config.toml
num_hidden_layers = 8
hidden_size = 768
num_attention_heads = 6
num_key_value_heads = 6
head_dim = 128
intermediate_size = 1536
vocab_size = 8192
hidden_act = "swiglu"
norm = "rmsnorm"
norm_place = "out"
norm_eps = 1e-05
positions = "rope"
rope_theta = 10000.0
rope_fraction = 1.0
qk_norm = true
attn_scale = 0.0884
bias = "none"
tie_word_embeddings = false
parallel_block = false
init = "uniform"
init_std_qkv = 0.0303
init_std_o = 0.00759
init_std_up = 0.0303
init_std_down = 0.00537
optimizer = "adam_variant"
learning_rate = 0.000684
beta1 = 0.9
beta2 = 0.99
weight_decay = 0.11
lr_head = 0.00462
warmup_steps = 376
schedule = "wsd"
decay_fraction = 0.81
decay_shape = "linear"
final_lr_fraction = 0.0
batch_tokens = 65536
max_seq_len = 512
doc_mask = true
train_tokens = 620000000
max_steps = 9461
dataset = "wikipedia_en"
Each number is 200 + 30 x the weight over the matrix's rms, rounded and kept within 0 to 999. Layers, rows and columns count from 0.

# layer 2 attention value, 768x768, rms 0.0431, rows 455-471, columns 672-767
204,221,216,251,258,228,222,263,199,183,186,187,215,162,160,230,187,149,231,202,224,197,203,179,238,146,250,244,136,234,186,267,237,224,218,230,222,106,205,174,188,230,215,226,199,179,238,202,170,190,254,240,203,210,207,183,221,234,220,247,150,148,203,224,166,196,161,244,170,221,153,210,217,194,198,215,190,170,191,217,219,200,218,194,197,144,226,199,208,224,205,232,230,209,176,267
164,160,234,147,144,168,178,203,158,195,217,230,179,230,136,221,253,210,245,191,134,231,207,268,219,191,188,195,143,213,126,246,247,232,178,221,204,229,236,163,225,161,231,195,175,188,183,213,213,244,180,183,260,155,175,199,158,180,223,186,144,223,242,177,226,255,164,198,222,231,198,155,147,219,223,206,187,222,193,237,222,177,204,181,213,211,225,256,210,238,196,163,210,172,216,251
206,215,169,227,227,184,233,202,179,224,229,226,146,249,237,247,184,250,269,222,142,205,150,252,183,156,195,198,197,289,189,258,215,162,225,204,211,193,196,225,273,154,159,223,160,100,222,257,185,169,182,204,229,139,208,233,230,146,205,233,226,170,232,169,265,215,204,179,228,216,164,216,220,264,203,144,202,141,206,214,226,185,246,201,175,221,202,165,208,255,185,282,190,165,150,235
200,183,192,201,216,207,214,184,192,133,181,225,240,212,228,187,214,202,177,157,208,174,183,244,213,193,240,195,257,215,217,151,154,183,203,210,177,155,142,180,184,218,209,175,141,205,214,185,238,158,198,204,182,157,246,177,157,226,208,156,196,243,207,163,184,201,202,208,234,262,183,226,200,194,154,213,222,177,192,170,168,204,187,212,246,182,253,206,216,186,171,151,184,190,185,233
179,163,189,188,200,242,239,253,211,139,224,234,177,205,267,203,264,252,194,187,203,186,141,215,167,209,166,173,158,234,256,155,160,262,204,228,232,191,184,177,169,214,238,210,148,217,211,182,222,204,209,187,255,160,257,227,131,283,198,263,273,207,200,161,236,205,212,185,196,229,202,182,156,153,198,167,209,138,275,188,129,200,233,173,171,234,164,239,165,229,159,246,235,189,176,262
149,153,204,226,221,174,177,212,179,192,168,198,173,225,225,203,198,216,193,202,214,222,214,190,209,183,171,232,178,197,188,180,257,132,225,191,232,204,214,207,225,239,164,152,121,198,251,169,213,193,213,248,174,160,219,182,185,217,196,188,159,217,269,293,205,240,213,167,213,244,259,178,246,196,211,158,194,217,202,207,231,216,200,190,174,220,207,231,169,218,225,209,214,213,238,203
185,237,227,219,154,128,235,266,217,240,190,132,205,191,173,223,169,208,210,221,172,202,259,146,201,117,230,245,213,238,186,262,204,168,254,215,228,160,213,199,215,181,145,268,222,183,156,193,202,239,163,209,238,182,132,207,161,128,200,176,177,219,251,247,237,195,234,217,207,184,178,192,221,169,202,260,201,170,123,144,228,149,201,227,150,193,231,180,161,224,200,190,211,249,232,160
239,165,232,236,200,190,191,177,173,168,161,157,222,197,210,242,259,251,190,194,205,244,234,193,180,227,235,184,187,174,166,173,165,236,204,172,170,211,187,220,186,245,196,179,232,255,186,217,247,182,212,129,230,168,152,133,160,241,144,138,208,181,196,180,150,148,179,247,213,185,252,162,241,129,207,185,187,197,206,198,271,193,205,161,205,196,198,171,182,119,221,180,184,224,186,201
169,192,151,158,183,256,235,143,190,188,243,229,208,218,205,159,161,253,183,207,203,141,154,214,197,184,244,212,187,182,223,206,153,206,234,216,214,185,204,154,165,191,200,226,176,253,219,138,210,183,215,137,213,202,249,209,218,190,237,181,247,217,250,179,171,167,187,204,210,211,209,256,218,210,193,212,191,160,223,180,156,184,236,140,204,182,189,225,231,190,203,228,246,159,205,219
236,160,201,226,196,221,193,164,203,193,194,214,232,245,155,230,151,195,161,223,251,235,158,245,204,148,217,188,182,293,218,200,180,202,216,171,246,94,194,166,182,211,162,251,187,261,155,148,213,217,221,192,224,209,193,206,205,242,208,232,184,251,244,182,233,114,282,264,224,252,161,202,221,164,193,189,225,185,186,161,151,209,186,149,180,225,237,252,190,257,171,204,219,211,168,219
235,230,178,205,234,191,241,222,197,206,145,153,178,182,177,206,232,253,246,224,215,191,176,192,178,215,176,162,212,242,232,193,232,262,215,216,244,189,177,246,209,227,209,172,211,240,169,158,201,207,234,188,221,188,208,218,197,212,204,263,171,197,223,142,240,174,264,195,194,159,206,237,223,178,153,144,202,189,166,192,124,170,206,153,165,204,205,229,183,222,232,184,170,158,261,231
130,244,242,157,245,212,225,178,214,212,206,234,172,235,224,218,210,185,255,134,164,203,176,194,230,244,209,194,230,152,139,267,114,118,223,198,232,232,254,206,174,179,164,212,228,315,234,233,187,185,215,169,275,221,200,162,188,172,249,245,194,177,263,230,202,157,154,178,224,173,187,189,218,271,204,197,208,237,137,217,232,197,184,256,192,219,164,141,219,216,233,178,170,170,233,214
205,253,217,211,237,199,233,205,185,134,207,203,212,225,281,284,171,215,246,202,140,209,143,192,220,160,244,233,218,247,213,160,196,202,165,219,156,155,284,193,237,208,203,176,241,198,193,278,220,203,168,212,161,204,168,218,265,163,206,204,195,188,180,194,208,181,225,252,210,174,218,187,197,182,261,169,203,171,171,152,128,213,181,182,195,196,199,200,243,166,152,226,178,221,165,209
208,227,205,165,215,159,149,110,180,206,201,153,209,177,210,173,166,176,179,198,203,237,205,257,234,203,201,183,195,245,268,165,234,201,170,177,227,163,206,176,204,191,194,187,174,201,202,154,182,219,206,260,185,225,223,198,164,140,240,208,218,191,224,235,181,202,233,188,173,256,227,182,210,226,188,162,175,195,245,206,194,225,171,139,221,270,168,196,233,227,164,207,180,252,193,107
173,192,239,194,171,200,214,212,184,206,222,193,204,194,175,202,187,142,235,248,223,230,183,272,166,204,188,271,228,255,151,224,190,182,176,179,166,91,241,194,161,163,185,295,174,244,163,171,237,177,228,215,205,198,243,204,172,191,201,193,189,212,166,225,251,238,182,232,161,189,204,156,213,203,172,204,203,235,174,216,177,196,172,245,218,240,177,232,172,172,185,203,153,217,178,183
153,169,190,190,181,204,177,170,234,229,187,218,231,254,204,168,290,135,234,191,167,217,229,257,174,224,230,244,201,195,244,135,224,117,205,189,184,236,165,260,206,222,256,205,180,231,187,215,243,228,155,200,236,241,193,229,254,181,213,141,149,148,233,240,218,165,232,198,220,241,183,196,184,163,210,254,203,266,190,225,180,204,194,202,189,261,223,188,165,208,170,149,182,261,206,154
157,201,185,156,170,171,171,193,251,190,204,196,264,182,244,164,216,188,122,167,234,186,216,208,211,223,219,203,246,151,184,159,190,181,234,211,248,123,233,176,224,245,236,221,180,170,238,209,218,189,143,173,145,149,223,164,204,118,207,154,254,264,179,218,161,239,198,231,192,220,248,224,198,237,194,212,185,185,200,184,204,191,130,224,230,244,211,202,164,195,203,114,193,233,196,207
# layer 2 attention output (transposed), 768x768, rms 0.0369, rows 455-471, columns 672-767
225,158,118,176,187,230,215,245,197,139,192,284,221,182,204,205,192,185,202,217,222,201,197,227,191,205,205,234,196,185,216,271,230,200,180,225,230,219,211,224,194,211,139,188,178,187,194,192,228,172,192,140,192,160,213,186,171,237,202,237,188,276,182,208,170,199,175,210,216,223,206,203,209,176,168,231,220,204,219,197,256,221,164,208,176,227,117,219,207,230,158,210,228,161,154,213
143,209,227,165,190,212,204,219,208,206,161,238,214,145,184,214,261,220,228,221,184,220,218,203,226,208,158,196,185,194,182,241,214,193,222,227,248,206,220,231,189,216,175,188,214,228,203,182,242,199,192,218,165,219,176,169,252,245,206,188,193,195,234,146,179,232,205,195,213,194,205,251,224,159,204,215,191,204,218,201,165,194,262,212,176,210,204,194,193,182,198,217,204,171,139,245
179,209,205,195,200,254,189,229,158,219,215,206,191,178,180,151,165,219,231,189,195,194,233,220,241,165,227,183,223,164,212,213,133,224,221,193,240,248,237,232,207,251,236,200,172,195,159,219,207,232,221,209,208,178,130,162,230,220,152,210,208,271,165,211,236,194,127,255,221,163,141,177,185,197,229,206,200,182,152,160,254,233,217,137,193,199,203,199,212,182,229,155,203,192,223,232
167,242,209,205,214,201,227,228,234,148,223,178,233,167,194,162,189,183,224,190,222,203,186,209,201,198,228,161,221,197,161,199,130,246,238,270,179,220,245,146,207,189,195,217,181,193,194,225,169,195,176,225,232,228,143,223,210,188,179,141,181,184,217,186,261,195,189,140,218,199,167,232,172,225,193,143,239,258,168,181,179,172,170,186,209,147,253,205,186,226,208,206,161,226,198,198
198,243,229,177,184,144,130,171,194,201,216,223,244,135,236,183,204,242,187,153,217,181,195,153,264,215,170,191,244,197,254,248,160,268,242,201,211,208,203,197,203,212,171,201,142,244,179,181,299,149,192,184,205,168,204,205,212,272,199,160,205,153,200,186,163,182,180,204,163,184,243,240,191,197,231,218,187,233,219,191,198,163,149,145,174,171,222,207,186,250,225,250,240,266,222,191
137,210,236,160,188,198,224,200,195,181,218,224,185,224,243,160,164,195,152,198,243,172,202,214,179,193,166,177,223,157,181,211,201,240,251,147,161,294,175,219,152,233,149,181,182,240,198,220,222,199,194,178,214,218,179,214,211,187,164,244,225,161,174,245,255,187,180,213,156,157,199,212,167,190,191,222,157,204,184,142,222,194,188,164,216,218,204,211,231,140,201,183,173,228,213,192
239,140,172,196,162,210,206,127,267,196,179,194,229,176,152,200,234,254,299,231,218,173,188,204,188,178,153,221,219,184,232,203,267,177,155,242,186,193,141,220,141,271,189,216,196,143,169,188,179,249,215,223,235,128,210,248,189,228,198,198,210,175,239,245,119,183,209,181,166,251,200,181,199,164,102,227,168,206,200,179,182,262,238,229,252,203,186,206,231,204,216,228,214,195,207,193
194,187,201,187,205,166,177,172,195,169,266,251,259,205,143,164,215,196,142,212,195,228,162,203,151,233,152,212,158,241,174,207,218,165,172,220,151,159,216,179,220,193,177,150,233,238,205,161,234,189,228,203,232,204,233,244,206,167,250,181,140,132,196,134,245,237,253,189,129,228,225,191,193,207,205,158,205,218,191,196,209,235,156,179,245,194,242,213,216,219,229,237,164,229,220,158
187,235,191,212,197,221,171,180,209,170,190,163,286,148,196,241,169,179,159,242,201,183,187,177,211,196,222,212,158,194,158,177,149,213,199,236,184,200,221,180,230,175,164,199,249,190,185,179,220,214,183,202,208,168,236,188,183,199,239,166,220,225,212,172,159,159,193,194,175,186,206,182,236,185,223,186,172,190,223,256,116,177,194,247,176,190,229,182,203,230,205,235,197,208,198,187
229,126,168,276,161,240,178,184,225,183,227,217,275,151,183,206,203,170,205,241,226,155,201,187,201,248,195,177,217,261,155,212,214,227,190,236,170,224,137,214,197,215,159,206,173,153,192,209,180,240,230,206,179,186,193,235,172,260,185,220,194,211,181,162,173,131,173,172,170,246,261,168,249,174,181,247,185,160,187,189,160,194,199,185,221,214,223,184,196,210,166,181,208,168,221,207
214,192,167,157,179,182,156,203,211,162,226,227,174,135,238,172,198,242,242,209,232,201,170,223,294,213,167,198,193,136,197,207,238,209,174,205,168,161,137,192,172,184,196,213,167,214,210,189,197,135,217,199,212,199,193,191,190,178,192,239,222,147,148,186,192,182,206,251,165,197,210,192,249,225,239,211,172,169,200,182,239,174,214,161,198,213,167,193,184,215,162,174,214,199,228,232
159,196,178,206,191,193,233,193,207,197,194,229,139,224,214,186,217,156,190,222,191,183,198,221,189,185,165,226,181,221,218,189,193,204,194,143,231,169,186,227,190,215,235,203,177,213,225,214,232,208,176,219,191,222,238,141,197,161,213,237,197,232,204,168,196,179,214,152,235,236,223,225,219,220,256,181,202,173,112,216,167,216,175,178,213,203,177,230,151,155,182,182,177,216,204,171
245,155,160,213,165,233,206,212,182,208,212,178,190,189,193,220,180,226,235,210,205,181,210,166,205,194,256,228,215,210,231,187,241,214,195,199,154,174,217,171,202,244,218,212,222,154,163,200,150,219,202,182,202,124,133,229,204,198,227,194,160,208,186,252,191,163,202,223,194,199,210,208,202,229,182,266,161,215,222,222,261,180,193,217,169,153,196,158,206,165,209,191,212,216,161,204
198,201,274,202,267,274,198,226,213,217,193,194,153,218,208,227,156,170,153,218,169,177,201,200,210,212,187,211,171,222,155,158,209,169,234,171,188,262,173,208,234,235,175,185,191,173,198,222,175,226,240,227,212,226,145,214,196,196,153,185,200,192,164,163,203,194,203,208,199,174,185,169,179,174,184,264,175,153,228,148,115,236,345,192,218,212,199,132,212,148,143,162,135,131,215,221
184,214,224,167,234,232,245,193,237,178,164,202,232,228,156,161,183,225,236,170,199,183,173,214,196,217,233,261,217,268,227,227,269,212,214,215,222,211,194,180,235,221,177,212,186,137,181,198,227,245,199,198,196,178,203,196,205,264,193,161,202,155,225,197,160,186,183,197,204,201,255,203,221,145,206,233,162,219,230,220,206,201,245,191,256,198,206,171,202,204,166,220,200,204,190,236
240,170,233,151,206,195,206,173,219,179,193,170,173,245,236,211,206,147,206,164,213,180,196,202,180,225,207,215,252,201,230,223,216,243,165,208,160,236,178,214,181,220,223,192,188,193,175,259,158,214,206,219,259,223,214,219,143,218,194,218,156,110,213,237,159,199,217,166,228,205,225,191,147,212,225,253,174,202,171,200,233,163,182,190,218,199,228,226,201,186,182,165,215,204,239,172
171,226,222,231,198,158,195,202,235,207,200,180,196,182,209,209,209,271,202,187,237,197,156,232,220,185,192,205,214,179,190,199,155,185,187,214,160,229,191,179,224,224,261,220,224,194,226,223,218,202,155,178,262,191,191,181,242,209,174,188,174,123,246,209,230,217,200,209,232,204,190,167,207,179,183,146,203,200,254,224,160,120,191,230,249,184,220,215,234,205,291,204,180,256,191,165